config = dict(
    num_hidden_layers=13,
    hidden_size=128,
    num_attention_heads=2,
    num_key_value_heads=2,
    head_dim=64,
    intermediate_size=512,
    vocab_size=2048,
    hidden_act='squared_relu',
    norm='layernorm',
    norm_place='pre',
    norm_eps=1e-05,
    positions='rope',
    rope_theta=1020.0,
    rope_fraction=0.5,
    qk_norm=True,
    attn_scale=0.166,
    bias='none',
    tie_word_embeddings='early',
    parallel_block=False,
    extras=['some layers without attention', 'local attention windows', 'paired heads', 'gated attention', 'value embeddings', 'hashed n-gram embeddings', 'short convolutions', 'an embedding shortcut', 'skips across layers', 'capped logits'],
    init='orth',
    init_std_qkv=0.0507,
    init_std_o=0.0,
    init_std_up=0.0507,
    init_std_down=0.0,
    optimizer='muon_variant',
    learning_rate=0.0146,
    lr_mult_down=0.7,
    beta1=0.93,
    lr_head=0.0211,
    max_grad_norm=1.0,
    warmup_steps=0,
    schedule='cos',
    final_lr_fraction=0.03,
    batch_tokens=32768,
    max_seq_len=1536,
    doc_mask=True,
    train_tokens=167000000,
    max_steps=5097,
    dataset='wikipedia_en',
)
Each number is 128 + 32 x the weight over its row's rms, rounded and kept within 0 to 255. Layers, rows and columns count from 0. Numbers have three digits each. The size before them is the row's rms in percent of the matrix's.

# layer 4 attention value, 128x128, rms 0.215, rows 20-127, columns 32-63
093:086175103103116169177113127104070118138154079094121145111115119129092126206157196166117133158163
090:105086167151166142151202193084125041188125120099140126139158107146069147204151179141128135095156
100:140101114173128181129179080140131157164145132082160170138171121127134150087196152133131102140096
092:205104083107139105117122095176110111130113103112128083072172150190126067133112124121104117125145
104:090162104129181157128104115150151194170130141114117124108162077091093127098174104141157093189078
079:156209145174120133095199135164155124114127128076175096124160160098081095196115119145088113069130
102:176129208092136159123072115114112089122127096167114108150140134095138144192152157100149170089188
100:121073102076184158147126114178083162155153197112073119099192133126162084150070115148112104147096
091:173152105164165097125128087130134109111131158078138108130107111132167127132136190113125116071188
096:163085107132068128144126151084120107148171208158103116091140134167112179102179105161138101147157
097:114062058181134083119159133159084163120100115207146121194133166126156142132130136148113150114128
095:080115115111112146163050118128067099097166148129133073171118137125133068130152141087162167144151
097:135191152150117098084126132191108129119140202093186164083118187171082175169143094160100075166116
092:141129160108195167114097112157133095207117100153142111100172130064134135118110202139186107168164
094:080105151126107132117146082140178157165089119120126118176182178123093157181131169145106172092156
097:130162166094071084142149086162152161102147183088128181114144140116104103097091137190138060105152
086:138139110135156103171157153114144124131147128111100103135149072088116080194121059114120147179020
098:118155149084134107129093182097104193129136077132113124087131065171122185094117107120194118122148
097:127087123120167057140094090107121074081111166123134161102172092141190117105112145128104151149154
097:115106153042133156071126093126140145123155114161111183213101127131141096125086131142149161157211
080:090095141148174105113094146092186103191152125114143154100188147142159154157152159121129181124096
088:091161103080102103142116139129110131135153106165105129166113188105148101160119129167152118163129
089:039143151109130132127148126117145152163123097100114115133104110144157127066131132081074169106122
093:129166143100188122155077155149156100109138132172126177123124135089150163207161112064175116164135
095:146151132125156142156069130086090159122143142138106137155159076131115131055134133083134117129140
101:170178127131123137106096145164139122123092174160189129102108163075116160112153097107101193117107
102:154169130122163125131125189141177151130145079173161131099116067174172173113129165131144079092086
088:142117083186136135033129146139126048109123134143162080085165095138098156090115145189100138108137
099:128156153169104182139117107151149107162118135120135140080104146093120085158143129168181135119151
095:133185147144190135070118162207050106088136135158153147064084117074185154087063091116114120088129
087:169143116088108136161157132141139087154146112141149157124157128064183096113123044101108081107101
091:118050151167123102124136147102143144065138068145145084130073159080101102157102170140128103122180
096:119135168130131127177137141158202124102167148143132116084132042166147126144154125129106108105125
088:120106133105165115181078044102123105159141107132120143157173091146164103084093201165157086081157
096:117122217173169107153117128154214167121178147148147152133110116106069099086131147130088181159122
104:067093140085144101097123112145141161142095065163083175110149151104086134150178104133103153070089
103:127146167125109093180096144139159127068056128069111154149175152116133075208132118099155118170114
096:116101170180180122130100099149093073058083120102138127125102117173154162144111233100104155122085
094:072187150115132142138161115176113142108115094087110089104101070143113141124127116184129169134091
095:141196110113112098138123156151084094123102243142116126105121103105126141135147057079118143086137
084:154121048072140107162150142107124152108140181137101112100120116177114113200102135076132079163164
092:102117134145085125199130079104152177054111098108102095095156130161119134089130178147090162137143
098:090120083136098126141202183107143148156201147162162110059084170132127151156193105150128129119112
096:170126122193135150176120166101171106115195166129081129165132135145184105124184153146117129137138
104:125090084169113114138148119145135179076186073166131175130141145184188146138139135183130079129166
105:175122165063044135107172200131161212107079183105165113185129156194160110148151090138105121165151
111:145161152094178152147100144143136142082148153064088116158107160072173120157177132066140125153146
106:182135161048175155128058085096141174134127129127086123168130130122140111146189102101121131153182
112:146159160144109136144132119081116116136105146036157144112110181114114202112107116113181189120138
110:149107199129076119109107190176146166187106157145163121105147182054122161183119124110116117163148
098:077120132160139153177135112146100065124152145091145112166084104115120146125187115126135154190176
107:140115091149195166088167117130175156119155195177105165113140117096147155184106119091109139104096
100:152122123151147132080168187132126133102125155084168158174142113165114130117085148153088183238108
095:162079133113125100132107084148120108134128120166218134081151121127107131127145078119135047110127
102:125134114109126119117179123043133137111125071117152143105092063129137183151125118170127139122131
098:067149127145135103151103122102099023138140129194155098122106154138149074148100072100112147119115
110:086115113167128081129117111164088174186161142132137163132134121096143090103143131132138147148149
100:148116124190105140147123162151122128092088118128161179128076143102172053164164144188099118166114
104:131133066119161108101153116147101115141156157055151138131078190169131148093108145146159118104095
107:102120117132125038097142188135113146140131073077143108098109163126130045181059088113174142122140
102:157183097182093121142089150136129094047157130170125168127155124172219126145119124107127097146135
100:099148118139187124113099104100108180108163119169131118145110152097174078093165157154169065124202
115:140143082140131122157064053136168117101150113131142123104080151194124106104103130106167105105150
099:138070147182157159116097136071081106121116084145144126173119104158137140152124145163121151087159
101:110121115105166097165119100128098150057150098076058157097144138147118062158130123108099116141119
101:143136144116181105095114113157085144108137153082100174148096079149151201109140108149109172086149
109:108069151170110118154129177130107164084096152099073143086174138058148084096151111090139149139096
102:151113157140171106115160093141106064146132137119107096163117127147123094133065085071124163173142
107:164094135090094104136139133145122172119144100107073138100104154131081158111171149130198107152111
101:121077156118057128170152124132109158125057133132041093116147106094148149177115127114117163110119
103:149084169101065144108127097181120204133111150150149138132136170128106136097155171130113100120203
101:079125116098079111188109033135099075118121152199144135080120141142156131102162085127136109102146
103:134148087121089118134165064055126127130095045145183181073128097087169124159112128144152099167120
105:142117131113086136126172103153129096178073127127119155111177109163127132074126101143121105040173
107:093146085105192133170158123181106138084070119105157117130126129091082125135087127127150156104126
103:135123100145140107162129140194083131194132132103124026061115091152130106125074118170127142149100
102:135120088120094144124167126192087075098122162136152129126084155123148087107131092075172174208139
112:139117101141174116146107139112183069101126084184144113123142175085156132144095143118107046161139
108:115192144191114218103067166160139087160141090125177166124112148093101139126095151122106130108094
105:133112118128144074169122075084133148096110123150133093138123115219130181082161157115145156032156
098:121069103174092088150142123153190103153169127121137087172126138132117139044156110119104060128188
102:063147120161170128120089091085129156142120072109111102138183160118120125164182116135155190128157
105:126111145135200147121126160099111101151129187165100064124117173136130102133136127071126102152187
102:141161145115186114115154124112045134148148158117101141200158085095070155146100101130153043156096
110:164180180093129107100148102112157130136174152076136136108138096103006111168178093124149141082101
103:087107168125128141142151094080167150143128158145127172160130109101106076162111117143084128135126
113:138144100111152095137056105104159119111118143176142171151139086041135113157119091197187169142134
097:129077128157111226161144124130158120108098110143158093118065094080160121079072092170120105091158
108:071157086144163176151165162151152165090133111132142103122131154119124167137129162124166168121187
102:080079152182164117100068155097122153155116062136109106168120112133141172066167119086080080097155
103:155150122143087119135145177194148150145128131152056108124073112097069104127171120089117070178107
106:123098128129060110139080110089187127144176136119079141101149087128149173082120083151145162102124
119:117071146193119128121110146094117119079155165188199110088149149146100144207139160182184115069110
099:154156148156117135126168185143158084099122151099170096201130128161074134084105122144144150087198
100:112199173112068110098083063106139125153114140128157144109126134127102135107118120073142155111079
115:156101109077184131145128107091168070130113116171170169133105089137165153083129130079117147116106
104:144148175088147147083149078084154108152120122173175139075137146119107092181154085075124137103111
103:135180104075168176122079143134164126119095104148043102126144182127142141116100104128138143123146
102:086154126157114140086129142095097166116116108132142139122088199200163080114139136146126092085140
111:159141133118114139125151154143128116181170155059137173116116168144030082148127126154098105176105
100:192105087188154126138140156122114151136158146131136139101062115160093160116163126136122137079031
100:102069111149125115143129133085157082168127136120088094126092079166125100136129137095105169192121
099:109117125103113167106132146127112145185094131187100140123167082094161193101148136098143164163133
109:086125115082091133151122074099030095136101125113065194093125178093143076134109162122113059118113
099:136149124154121199109098089068133095121148149098153175117153138149087124118121144104120148135149
109:153122109093136139158110111138201121134151154074165076141100148138105070136154133120106114026119
101:113149059083203113169088130111121054134118193113177111122162139170132159121109147155199080107116
103:061117148172130093173189128137110128160110048096132118076129136133090117154089164089126129115060
# layer 4 attention output (transposed), 128x128, rms 0.196, rows 20-127, columns 32-63
091:109164110062113155057085046109141110166135190118119145160115101159110175075127081118144067204105
090:186153169126090102127074126143165100077130088155164179119088107191114121184206105140077124216170
098:144115119127164145116087128161133116115135152126154093151126148096130140211151161083114138093137
093:128179166103133141123093122181186081118132074156167120099095103130124108120120149094148078106135
101:183138139171158137121225147137122133166193176110090165084109201158158172144079142201118191170076
077:179089175088168095101046156151122093120119068132168165110141146168137170076150100136104147107143
097:102113110102103089168145129086117099080115114091147136155101105106150113097106118120113129128151
101:150155151107088098165109145126151190163113112084141074062087138138127143095101174095141101102041
094:086098086191138133116113101165175116081116128098141167115132101070099149137138111121136114193113
091:150111080139118120122173096151123110146108115069086188156115157176131111155154134115079136109152
097:174093105177085150158141095144134088131145163133092051144072120198093123169157111157212173140131
090:129121095072126074140161126135133094075076104100162108109098147136104148179123107125153080097153
095:149128118080168101145133121172136139105126109134109080084134101135094132151108111172114153091089
088:123214198092140130090090127145148068103126116176121145104092130104109079125151149149146115152125
096:105109171166137146156155078121143084112134051128086135188096102086180111135136134176114131147103
096:167083126165141092106145114101118107132150083122194128098166164179109191124164143149088127141146
093:132107155095157135151127134084095174140083158095123078080117132181168125182105140071088148204168
099:127158071096113167097082185157090114128158160122187154151073175154113122108149165124142074122072
100:157145156092121083088141120101116138098185122092139111134150124161157135221142117132153119141127
088:072084151125108145121105136117098112079091122157134098090114143085115166133144144120184188084096
087:156154126155158116130171132100114142124161132154057146130158112158141137185104115065141139164139
090:130117161156122160110160086075076147095113157164106096144102148118111151090156114109192110120139
083:082155102147150128166153093072120189152167088092152192169141098098167124167128126115181138105079
093:145143140099164167088112083102162125124137138094156134171089155153106184155074125115126171101136
094:148157068125112095118166125108123105075134105142105152152093149108160103126140107092120138178105
090:087182139098089102190143122095153145144092130055119097092147154142179172124087115153204124077116
103:074200113141134152133121137117133127103104179087165140128177206146148041163168089148132189142061
085:097162126115165132150101130166086152130129154102113183131114137147180113134088066088071158111143
098:090111140114125164087149128175165124161085138159150093141140121106144174125127092188133109125125
098:146168138102116085105168129123155111109150146131162142165122172076101077079175108150127159129138
092:137133145114138203173060095117090109123158130096130089124121089168127187094105169122132126162120
088:070134144140128082104114111094115181138191137172156163135072134159110157087143162098125155077151
095:098116141107137098180143109111140139155125137119160187107108190124146138114194114114107125116153
085:112169156138134129092146104152143101173113137167143160173163117156079231125131122105141173167164
098:152155111195091130146143137128117053145124109114151095094134144114119164089173102155100138135148
103:146148119115169157161178123133080137117142130120132160101124045125153137132108196178140104150139
104:163137140079090041136100095108109122131086087131169096148154088146103110204079116163095182083118
095:111126186092149094097129102142127158131055154159112127150102115125079092170135081108158145122192
090:101119128153112160151112139126131122111116091096149151107178066136126076161125149189115105143119
095:135097061086125115132156179127115105124149104083086108152119153099150184145123113122174119123162
088:116121090162141198125194113184144074166124124128155106169132136149115149174192071117103107176088
101:132103086157100148101119109179194135140190130099112135166148164151105077127151162162170127061163
093:118107076145121191156112130097160151134079123090132131144156119119206116118139100108180098142112
090:159139116130117068104081130200114105108077067141177117165116130072080122159109113114133140113131
110:124151165076152123134164105156143094160130129090135071127181096093102121145065111130125102137124
099:208112085111102172132170131093120095083160143146116162152119099100137174125082179107138144137109
109:147081134135055129128186147150122086072079085147155206134101064137170146110096089184062117155164
113:118080159066119229153048131125117117168136134118121060104139137121101144153137108156137152185129
104:142130081134129125132160144089074148157095097174150134111153118089132136092116036088090152108160
109:099119123150140145166139121155128081061186092120151227123096082124106114155177098159183107149105
101:138110086117157179114127100182133139160107094084150127134126161166150139130159149131109150112161
107:123123119100097151095047183129158128080106144191144109091142121099159112116171117107137176173175
104:203134107088125116087117142069134228145188093170158115123087123184177136152060118133147187065107
094:131173152139136210133148110129097102160134068144074126106089199129098046077090069091123134106177
099:123125191165081154154116172117085184172125116062118126186169092100081153040092160128121154081091
095:156104136086122119134095102159154135150147051151074152138103092117124121109138141109155196076082
103:092101075129131155145191118147125145141151157125138090084143127094138135169145095166145106105114
104:113140137110159164097152125155201112193158151121109184179089161124091115138128169100096125193181
114:121160101145138100099166158092169120136138132114105108133181086110072138132209049168088188125155
117:124161148095123146130141123143131088125153139154141181122099082132153110092155154086150100122093
101:134148096100131090092177084145128107129139122093130126087091087099059119107138161106168129069131
108:137172147095106214182144144085080188185051147151124112123096104127110126131125108080108101191210
113:140130140118102158138133063139090124191142146110088084124130103187097132115137176129113121054180
110:079119155146116095121104157089183142193118115111101135081125148148145116095150112081094118059120
099:108130178086113052082168186172127047185121153142182108113143123198157193101144102152153138144129
103:213132170121082074123106055139151167125123170145127152168167134116123192179088084167123087108180
107:113122154120132077126150111123212115056097140100161125124148146145178147125136098160162120160127
104:108141109120106187124088152113131205074136140115150107098203164133148071178095120141152132119179
101:178153142155137139155144053088118129121176179096077173147158153154180132129126098138173097183106
098:109127155183150156130139167095160047110101077164212132057154132070148115120132129127129117217144
100:099141071117141183155116127130133171156138128106121085153160135161138146116140118142169107131165
098:124111149185087104126122106120085152200177146150118055129163139098097102096120147081110108157099
106:136116181132084104149175144153119121131139153165079141130114108111077138077125090070127032178085
102:129079039134153141110164118153126046083133168086126137063107123105092135110140118134156121106092
101:136165097125107077117115193144126130091120145144084153168140162171129160115137120167078189088169
105:135137101176103074089133072092126152146149189153072210155183059088124150149136104085102197124157
109:154157133157102142122179119093162097169141162108157069098164153123141096117149160131104107176183
124:090164159147093075126172183153133125130108123175099177187106090105143187107148171107120112084130
108:132090114137120080146122118140189172167123222138094163183061061130111116145182106163132124105120
106:099098190103146126084128077059110106107107082130185154099150157142072156110138118123137127140130
100:151171127117119171072158148068108130145105059174093125143181151119105117076155110122130143133132
102:087100109142135122143125127088061087159106149112123130124136165115119203094124110132046126100140
098:092155106072098179087130153167142143110181108132167134129134116066139120139088125115186144115151
100:170114100092167145135082111144175131156103158170098196175147094097177127132098125113135117141203
113:124102141086148102151109124159094077051163116141135147100096153127179138073158115101035201147189
099:194128127179112155153124136168173168109079108145123190095137133177127138175113169056088173066081
109:136114141132137114145093155166171069053150175088147100128062129140147130127048105106130083137152
101:118097137133157146092104132162129155102080197180119141160144136100124121146139118157161125152162
108:113124167105152093109045149159102085133095093163128098164129039117130132087150197110103175179095
097:139133161166095192133132118132077126192107164145158098127096170121081174133083161111133096151122
111:131154167159143173159096148112129141106128154142140178129123135121107091070121098103153097167129
107:094098108134119064113147120112163120162127136155140090151088105138115134150114151091116200163117
113:083188112074142077115146106115132151179109106069165103141077128123157144145083137078144178149121
104:181164129111133080091128178142167182159107113084120112135147140100126090161165136161131124095120
103:102100134108140144117198139085136187133098123104072154139061140131157037159104118084088103133081
118:115119200185109129086090141159107146108080154151135173127169145162113162185125065122100068085040
104:117123139101115137099109146136110167122138105171100145111146085085091051089114173164093107075068
098:141124094067121109082070085125134118116095169184080088125131088147114179130125100124215180121089
101:142134161115099138122188141118064109161149220101133153074090133129121140154113108109156120119086
112:184138204168136119134090114078129160119157089132104197140097122095144107113156084145085110100195
103:129163189107162137175118081148163125097140103118152134168095135126108153126138092158127157132122
098:127126158155116130112105095100100167128093068136143100115138189112155138100163139153116129106151
102:094117119082113142140098153130113151127093089147165137122048152153184087154147158127078108149089
110:059105135156153178165165136101123165155161166115122089206095112091180174113113105115168090117072
103:145106162139124129172138156107154231180142150145086063106118119054152190135148129128122147114130
106:094118114136101106059107108112107128112129159138122197169186166138091167153129157151161142152152
101:133176122143105098132138090159102136133115157103133064125139095099114126102057101162124196155105
099:119152180071170071111176098109110087076139117135061138197152132116161155101127073133202144125141
# layer 4 attention query, 128x128, rms 0.191, rows 64-127, columns 32-63
125:101142146088096216112098122121121120116132080089063082121108123113133130147087090099098157103129
101:119146114188136115069144119072091139149134173137100180140172096126052109105114189148168139139155
094:151162088180176145122124150121138124118144103149165171094071150084118126145171121125129147118128
088:135124135128154166159126156157162116192131085107158120140097140083136166153152076118091116130034
084:122092110125138149195193101090142149111137140132117168107091100132171131133109131150169132132145
110:180148110122118097138127113186091112097144138186110119134104089162166131095144138107172107117132
103:119161149137140190110182131093161132150094163121094139106119102125131129123182132113069149113148
088:124109104080074133131135159143095162159076056159181100184161129186135132112108129118119140128153
095:117091172105115080113145153103078121148112104099151106138164120125126103103118088173129161147187
094:183180148104142148126098095190107065109210124115127117159140151102095174110134158134147128146139
104:156137143157111127118135075114155143120113102115149173195084156122131113175121125146130143113144
103:074096109143077159083138125116116116147135137161123205099116154094131182162187140122113142073103
102:139117141129124127147127115101129087154061132097114119204157115134120128134103101207097145100189
094:171118156087166158150158129181127200096041129070184099129098088136100098102190159099084105117117
096:135116120095120137201170072133131115140106073158148184126115104147179092148170142123159130128141
102:118179142170173093144119127090160138126123158142136150116117075093133171175201076112102097147164
106:211167072124169150181131157141133119163139137121154133097049107092143100116138120143124124114095
086:127210099157119164120178125131153184169127106160068116136119100099084166129134125096143152138085
082:171108139132161132114215115113147085163169147075167118158127137166156149128154135118194123147130
097:115042153114153170173154092122084120140146124101189102118084134174164126155094099146112090155134
087:108142152136079109082107124156141117109172153099168133135146162127102111072066180132179138168124
104:149098140155113052051140157086107083154151185164140116112157087130117176073132154109125141104094
100:079135152136158172202100151192112069074094116119149108161122205146106100148079136147120143172107
112:125180132155133145201139114080140199130135117128153172158109123140156152203121075123093142157121
103:103090100216117040098148176113098109195143136194130132129145132132095130080115092156122108129085
105:078110116165095106130122107172158072130165097139161100175152161156118102088155168146140101144140
097:176170113138158084053131133102164153156144142137092116152190101101168120136093096116126150145108
110:113120055183090156068165113132154132138114108122128155140134108122089092117139085148086131093124
102:155105125095137119126161112120139138177089094100108153161110109101073150156095142149150122095131
103:147096146088086110100130194138107127188123180100093190131138116113179137148131073155135090131128
101:117109147118149088087097122200132139135119051141061153134107112087081139149146151144111115161142
109:133102133157135116159116173142147158101145127080083161116112161143125090097167174124136125137111
098:138176127156097159077110141117080107166142122117128126160152132124051133109168142134165114176120
089:124144148173129155148145071146142118109145173108140106145175138079109127138147176145179135123150
096:156151159099151096103157123144105109128133170136151117111148143156128100080132176115077119134159
100:130115143122112119149080105092118158085107165152168068094157127134147152105112134132124183180162
109:162121155095146138114173113155129066108145087179159111127128146091122121176061108149123104131143
097:153072094138165147151114171138120159152161096142139135166173164120115144131072083187154159103171
099:105103140061077115074151124112174136149123154147144079134114108128138123131105109128084114092076
107:142120113167118181152122148112128149117139150164137120127217138127116101141184154171134170145136
096:152165108142150111081104185158133123124146092136155137096127134123085093150096182151138086179120
102:084042090087080142118130102114144100183077143146086092144155138105082146118215117139157098147132
093:125120119074103133170186078167166169142130098067109151114176114152138103078165165066132184067138
107:135164142121127124132096114166164116054195135098133134166088104123142106130148164141131145182181
100:172148144106162146127085106129087146105117082170136158084147174089081135090188103121147134133147
108:136173149068155142172147079155140061139169139106145135104115082132151143133110149122122141149089
099:120138135089099088138079165153101197090183159130130092138105060144130169099126106121121152088108
106:110127134140082100147184125161107132172166097073144158122115175116075120097200082137161150160065
104:147128104117177120106132119158136119173117118127126113100143193166119163142088098172153135164164
104:099189165177105145075137076161155198158116129144141168099147087115151104140133098172112136110163
100:101103163159102153121150168131104175134168153101105169119091118147099102142119173119112161123083
102:159147138092116150110097114203135138125130095159166104124139140127075165091119103069127094115119
085:089093079142152131133125076149133121111111099114147145108105110091132150192198068111067147077055
100:107202133123113155129069140119123126110119139119127135164156065130165136194178101051069148116100
095:162126128098154127121134181139092103171116134186060140137158132128133118210103115092147118066104
105:106139107144106061105157101110109070190126124129115117132095139114141158158151123132141175114118
108:130130111167190123067117166141109147119131090143133138122114147096135123098070158102171124139162
111:204088106114113108225132146101111144097099132147061062133159126177142124135096081166122121110118
100:179135131115152157177197107117124109147173181159078179105116105095097181052114109172120140154149
090:127184136111139118134074130109104123163159159161148078139129090121083161194169181104134202076107
106:153097143114151138164121149129148082140152092141118069145085128089146128106108105092199124177172
086:157115166141127163124158151184155137116119090115125085103134188127115088155102131121125177158142
117:132126120152133102163157136195192121146166121081149177149154129129083126135214186111149184103150
102:171165123134127122194062172135118132147113191203119104156099113121096158134147148107111124123112
# layer 4 attention key, 128x128, rms 0.189, rows 64-127, columns 32-63
085:130224144079110098129103082158135108078131138165076123115138125148099145100092164100167102140071
080:157132072097081116100108123143150158092119097110104146221167167141124114072158142149110091126144
081:127119124166115118161107097189137201146134071147113106085133113137176095135183091089111160085119
087:112097081111147141156139136125132099146093140123126074127102104093126181138109162138147179135132
098:148161082146113099168147126116147173146122131177095080162163105142175130102117142151087178162114
102:154106094133126113091164116112173198115132135110144207116102061144077117133125147170176056152115
112:143095116115135149144130153130142182178113082164105081097122090075155141096134093100066160134095
083:169113115142141163184138124095143105094162163105106144107071151088120130079131126122169147125143
092:159122112145125087076102139165105124108053124134160086139139192099117157173196113194098085130153
096:079134083166109109105170141133046057103150154151140146144126198113083143147110150114202134142143
100:170105130203158157118174131143112108119132152106131196088097071130138089120142128122074150159124
103:144122071118105100137143122147150130183124145130175114136167104163116099121129101108149181133149
113:110155157180105102071087123142092108093162092152137103179174128105179146157134107123140158100162
095:142067134153107116167097101128161158058124144131109172167096115131144120107129094118081130119111
093:115136126082178116208096102158150175177183120121122196178132096127170085159127103097162141110111
102:115109105089093103150185109158145135196152156140066067115133147141067092113156170164120112103157
102:085085148154168127144220115096132141104164156113132159121118101132106141169146125135164102117138
094:146128119149165136167164096166128084139138139115126157094099158140129087138141201047206082045092
081:181102161092100142128057138078114172091092116131100105136126131209125131137132096186073202195135
093:117138115157125131144106188124120163157124149153159103118195165109141113142165100166093147206118
096:123091101114123126129121130105119060121170159155137115183159163147135131134129138115137219143093
100:181148093161124141093140154196113087117111145130125147095138124142081104092129096172128138155144
102:164152125131096147140127099110132072080111163170122100178123124131130141149152117180209198132163
097:086118128101142159176084130082121185167060100140110064111073150056184152128151128122078099116099
100:106091130133127077073140170151170105104100139090111145161187083167118078180153107097126128146161
096:175107157208108110145135153139101094108176142120154168148129151079082105150129084165099147140167
113:104171139114163138122108107140173143132085111104149109076121125124172166140107138148150143092127
101:163154078159145108132153151162121108138141133144152112082092140117117114074139134140111152129106
104:123074089143186104090160086098095176135073155068166130139078156094125117140138197124196075156135
102:139087132114113114166179159149120119150143143082107189083079157136161108116125168119116138097129
097:128134126140165063076125096131171192166128109118207125111087100098142136144134115173195130174079
098:163102122143139124138111129140190106130127117094160115112116106099159102156196191128208144149123
094:129120117147130157062149131120142110105102127109153149105125101098110163144176144114150169090111
096:164123140111178159171162146168135128095145130076107171143122117086083151099099163115092157161108
096:110113179089144137067079152178131124104125108121153120076163163116142206139166085144093184088082
091:109122125086090127078161089164148173129087128127052094150101116151092138173120147137121039127127
098:109137193175120129141127090130117140107153119163130131089143082124127111118090125078139098171152
095:159122130170117173129164115162129113121135101151094219141127149063135088145145165137127140159141
093:158176109170164124139180115127127128097140165096099095073109147102142164150089098152110106128153
101:102107121131130103139136169136151181157119138120084139111182149173095169168186088105101082105169
104:062092103168144094139132144125167167170110135173133150073097136106177127141117100160113165156173
092:143071159096109127153113115098136166128170130101146131127101122142145148121122095136163145137124
096:068178113162101138142165094123117163082108088141101175100149139044147122143127098122154092116151
120:113135152130172111192105140143094138109140146135122145086080147122140142096108169158103081108122
102:142139162107154114155111118151139105134197131091113181072116180102114135136198067137170125135174
115:109136106107130183186100134141196047132144145139131164102113078124125136109151145128176116104095
102:179091097119120068091197152125170150125100155083107172075148167132154144124140140106122080146109
102:103122177128171129177133151089093131129120093213168104099073131146174076111177137137144094126154
090:079111170082140118148141141168040140143179085175159156105120110147181095115107072113126134086124
085:149078092111158148158101075146099141168107140103101151060146166138142151156079107160092139106171
099:112149069116127106118117141149086156110165109168104117168159114072132109144158178090125139133093
112:131114161118070135200111115107157141081186093167162154128104112188157117182088069097109137109170
095:111142159191172183109130159167077089082122148091119158087107087116129115107129087121118097139135
094:085114139067197036156170131102131102119132170099137149144189132098139085169129167076146106154133
100:154148093118170115148141132116131094156065155125143160098178128151070184098153111125144152057071
102:099179057156179098116175070116088099169119120157141114073168080107151136106118089102151175082111
093:142115127132123093152091120134129137124158146041168155111137114175091135142084148127139132141114
103:086165106088129109211109111144109112129138128173151097121113187124146138153079095201175061122100
099:082087116134164147116069149155072115102129094102147130131096131145119108155109135131118105137064
090:110101149120179116153090136056084122134154083121104113114129151131155120111118105149195132141105
101:167156122151098128112171123130153143132146137097142130124066130109102100147115136133086075102116
085:121112160112145092141161116141133140103097149132141185129136102157063083143163157108129157114185
113:160110198071094121092133127131142132131118093141143119087144120178086074148115142164127121106119
091:135128124079143102090146157084152121147158066183135095153172147195102083104114105158156135111150
# layer 4 MLP up, 512x128, rms 0.227, rows 0-33, columns 32-63
103:134133125047149115132124148177144144127214107141125131122153112114095138115173160114138119126119
107:120165106160099132177142161073122121125158069143130167100089129174234159158076095093144106099151
103:131117146111161196107103143089134146106141204121136116106164166155070105131154127122149105098200
091:083146134163103152078079132039147118114090117119120199126125129110097138134115121139158142115112
098:127124193162111134119119148124107118180111102074109148140140041147153216164134093086138147108136
095:131088125184128144108115156096156130110150084130145081098106158113151136170137127095172127123102
098:126169144120072138122126149174141152113120145132171143128102163110076051165146114088119117122197
101:144133078058126157159160151119092138130071095095100151111136105152092133090169158113100077158136
102:064133099086129080128083157135174129105047140118174129155110107136118097134138105120063144156162
100:071177147118171138119133146143147177109102157110156169059110117098149157131114130094076195118120
096:178096158129112102126120115077150139116091111051084135138165142194139106141154104107088150105171
101:116104132106100188152121156140128125086151063114131110175079111133140152160113123139097186159116
100:111105129108146163116083144151158141139146124129201098101126121164194068102134134165173126086137
100:100124163155137181065102105120138137161077122096120120184173143105131124121118101135160139095166
090:160084109058141138115186173122164135127109108114055095095157153130118148106156126158196150151142
111:140111108192111146129146144210147188130131109150154083156083140119141110118132079128078092150186
105:140137156147075137162185115101173139115156162062125094102187135125067147111096167124124120150141
098:140123125144166123170103180124130128107100151157175210109171135086104148115143110053114129074159
101:160158115150119130153042158058137114140161145116112095133099178126162184101096112095152137119150
097:199120076125155128161117120166140152126095114122138125161165154156119101069084099077088177134126
099:081137167110108119149109080067082146182120115147109115185127102070125196145141141108098125234172
097:061160145132111112128093068104114099151146156122069174162172086075169133161159089184181085100124
100:165125122113084117108136150098095104188115121143159119139068169100137193112117139148122111150120
099:113092148130161106159149108121089183105141154076103111145177090143144141202100137128121157101111
108:135153122145167163097105152161087177095126142112147100144149107126143104086106162087128051120129
094:168058124160113138084160097150137090112099102091159128103138106134166122138132157124150144185144
103:112153120094152152129138161135139127131113098112163124129143174067183074138080121137112119145102
092:115104181171103104171161117119142099177109086096118177131095136086186122206148103094140127177105
097:164103178134128119193164107145110096146162076114182099090169154142173119096142142117136089134078
093:117153187129077101123134120167136071082086177126105152160136143092162194027170105107149121164154
095:131168110089119082176153143160121135183105167170057142170104101130129116140161131108174174038082
099:126161115183081150124139117125078193115176117089120102138135139161197179070107136092165146154155
093:140102125111098128172176143133147123156179127106135088098093162097159124189185176158120148114080
106:178125174135160108096122154131163074192110100109097118153146114109136150118154130132168066097070
# layer 4 MLP down (transposed), 512x128, rms 0.0769, rows 0-32, columns 32-63
104:142099165113138164120084126126087178085120097176143158137144119130086150094142100176125127109116
104:119090145145071077155150164136076091154165185129138140104114096120155121163123150127114094128126
104:163176220182097154115128141087195140185119140145163083181066115163117112135076156133129144102092
092:130177055171071123152102100153109109130147132087132135121127154164128139143116126145131175108090
101:154131139144173086128113097086180146105066127143076095125122144122120113111090195164040156179112
098:110135091112083091103155150090131147119139139159124154180114118127121155127170156112142117104131
098:144146179114098138112097102137148126071158092138137147175162116175100195144151081153108108172063
104:095144099103151168116115154135095073117099128157164149106130125165233072117128138130197158094180
100:092131123137161150129172116076115113119113065122116130141172190146139174136108091093150122086122
098:075178140157117122100081070175154101101113109104127123149138094127128130080138123129125088095154
101:200109097163128099133166111146181084100172164158099048139178117110116156121165124172121096174111
096:131054134168056206087137153113101139140110084107143159101122155099062148143183141066134116090154
101:196094178158117153109148126072134059155110143159093135140048141128159141200132103046124082073190
097:149128118148169097118085130128128059141129103160130097115137114095098146116150139116171148059178
101:135104103154116085132218191136079111104151081082194137145076169165119156164114137124113162112142
111:166132137044174086098158165122153140156159184126160107073080151162138150143134160114137120223079
106:129095146106108105098079157141159067098090104115102125073116126092104086147125095123132092162192
100:089072113106159146118090122119080119147133108093139161101129137158089137150108134132068112167138
102:152107141100094118107127119026165148110079113170130118136189160090146155088155150166180132176117
101:126135096137208026103144109102133115138147179146121112109108141124114170095153108098089140160132
099:130166076175137116117154173133118077138167137105159097080113170171156159068117135170103146115056
098:136151115159194148079081164187054089111124084083097135105129110159090175150182129150161094141133
099:174134141075085145099104111138141140130125218135145138139203126078136103173134156162175109120111
100:103153157164174124083098184107192176125115135081181124135152126147121090090094129139109142154159
108:157168124153208128068133080076126070086105155107141133114155174095138109141124092148095151138091
098:112125103090142214115138104084142098085111099134114098097094094128142131126150170150158114129138
106:119087150181121101117140172107121148143106141178118161102120161058140128113117154122146107159125
098:137066094099116123105071131119127135116099161109129119077148131075200059133083194151142126101174
098:132129076155084122152146131116094106152145157159145101156133107179124075139146095175124092176071
091:085171143160115116135144078109103143117067161190138175098129188131152139129149112079166048137124
090:086149068104120125144118194100099085143173143160145161108152154095102157136166124133100131144155
100:149120114104111118167153178175192115134123089168174105185104103134182110131115145158105162163114
096:178081117181112141152109113154139122089103118133124164130136083098089121083099161121132121195148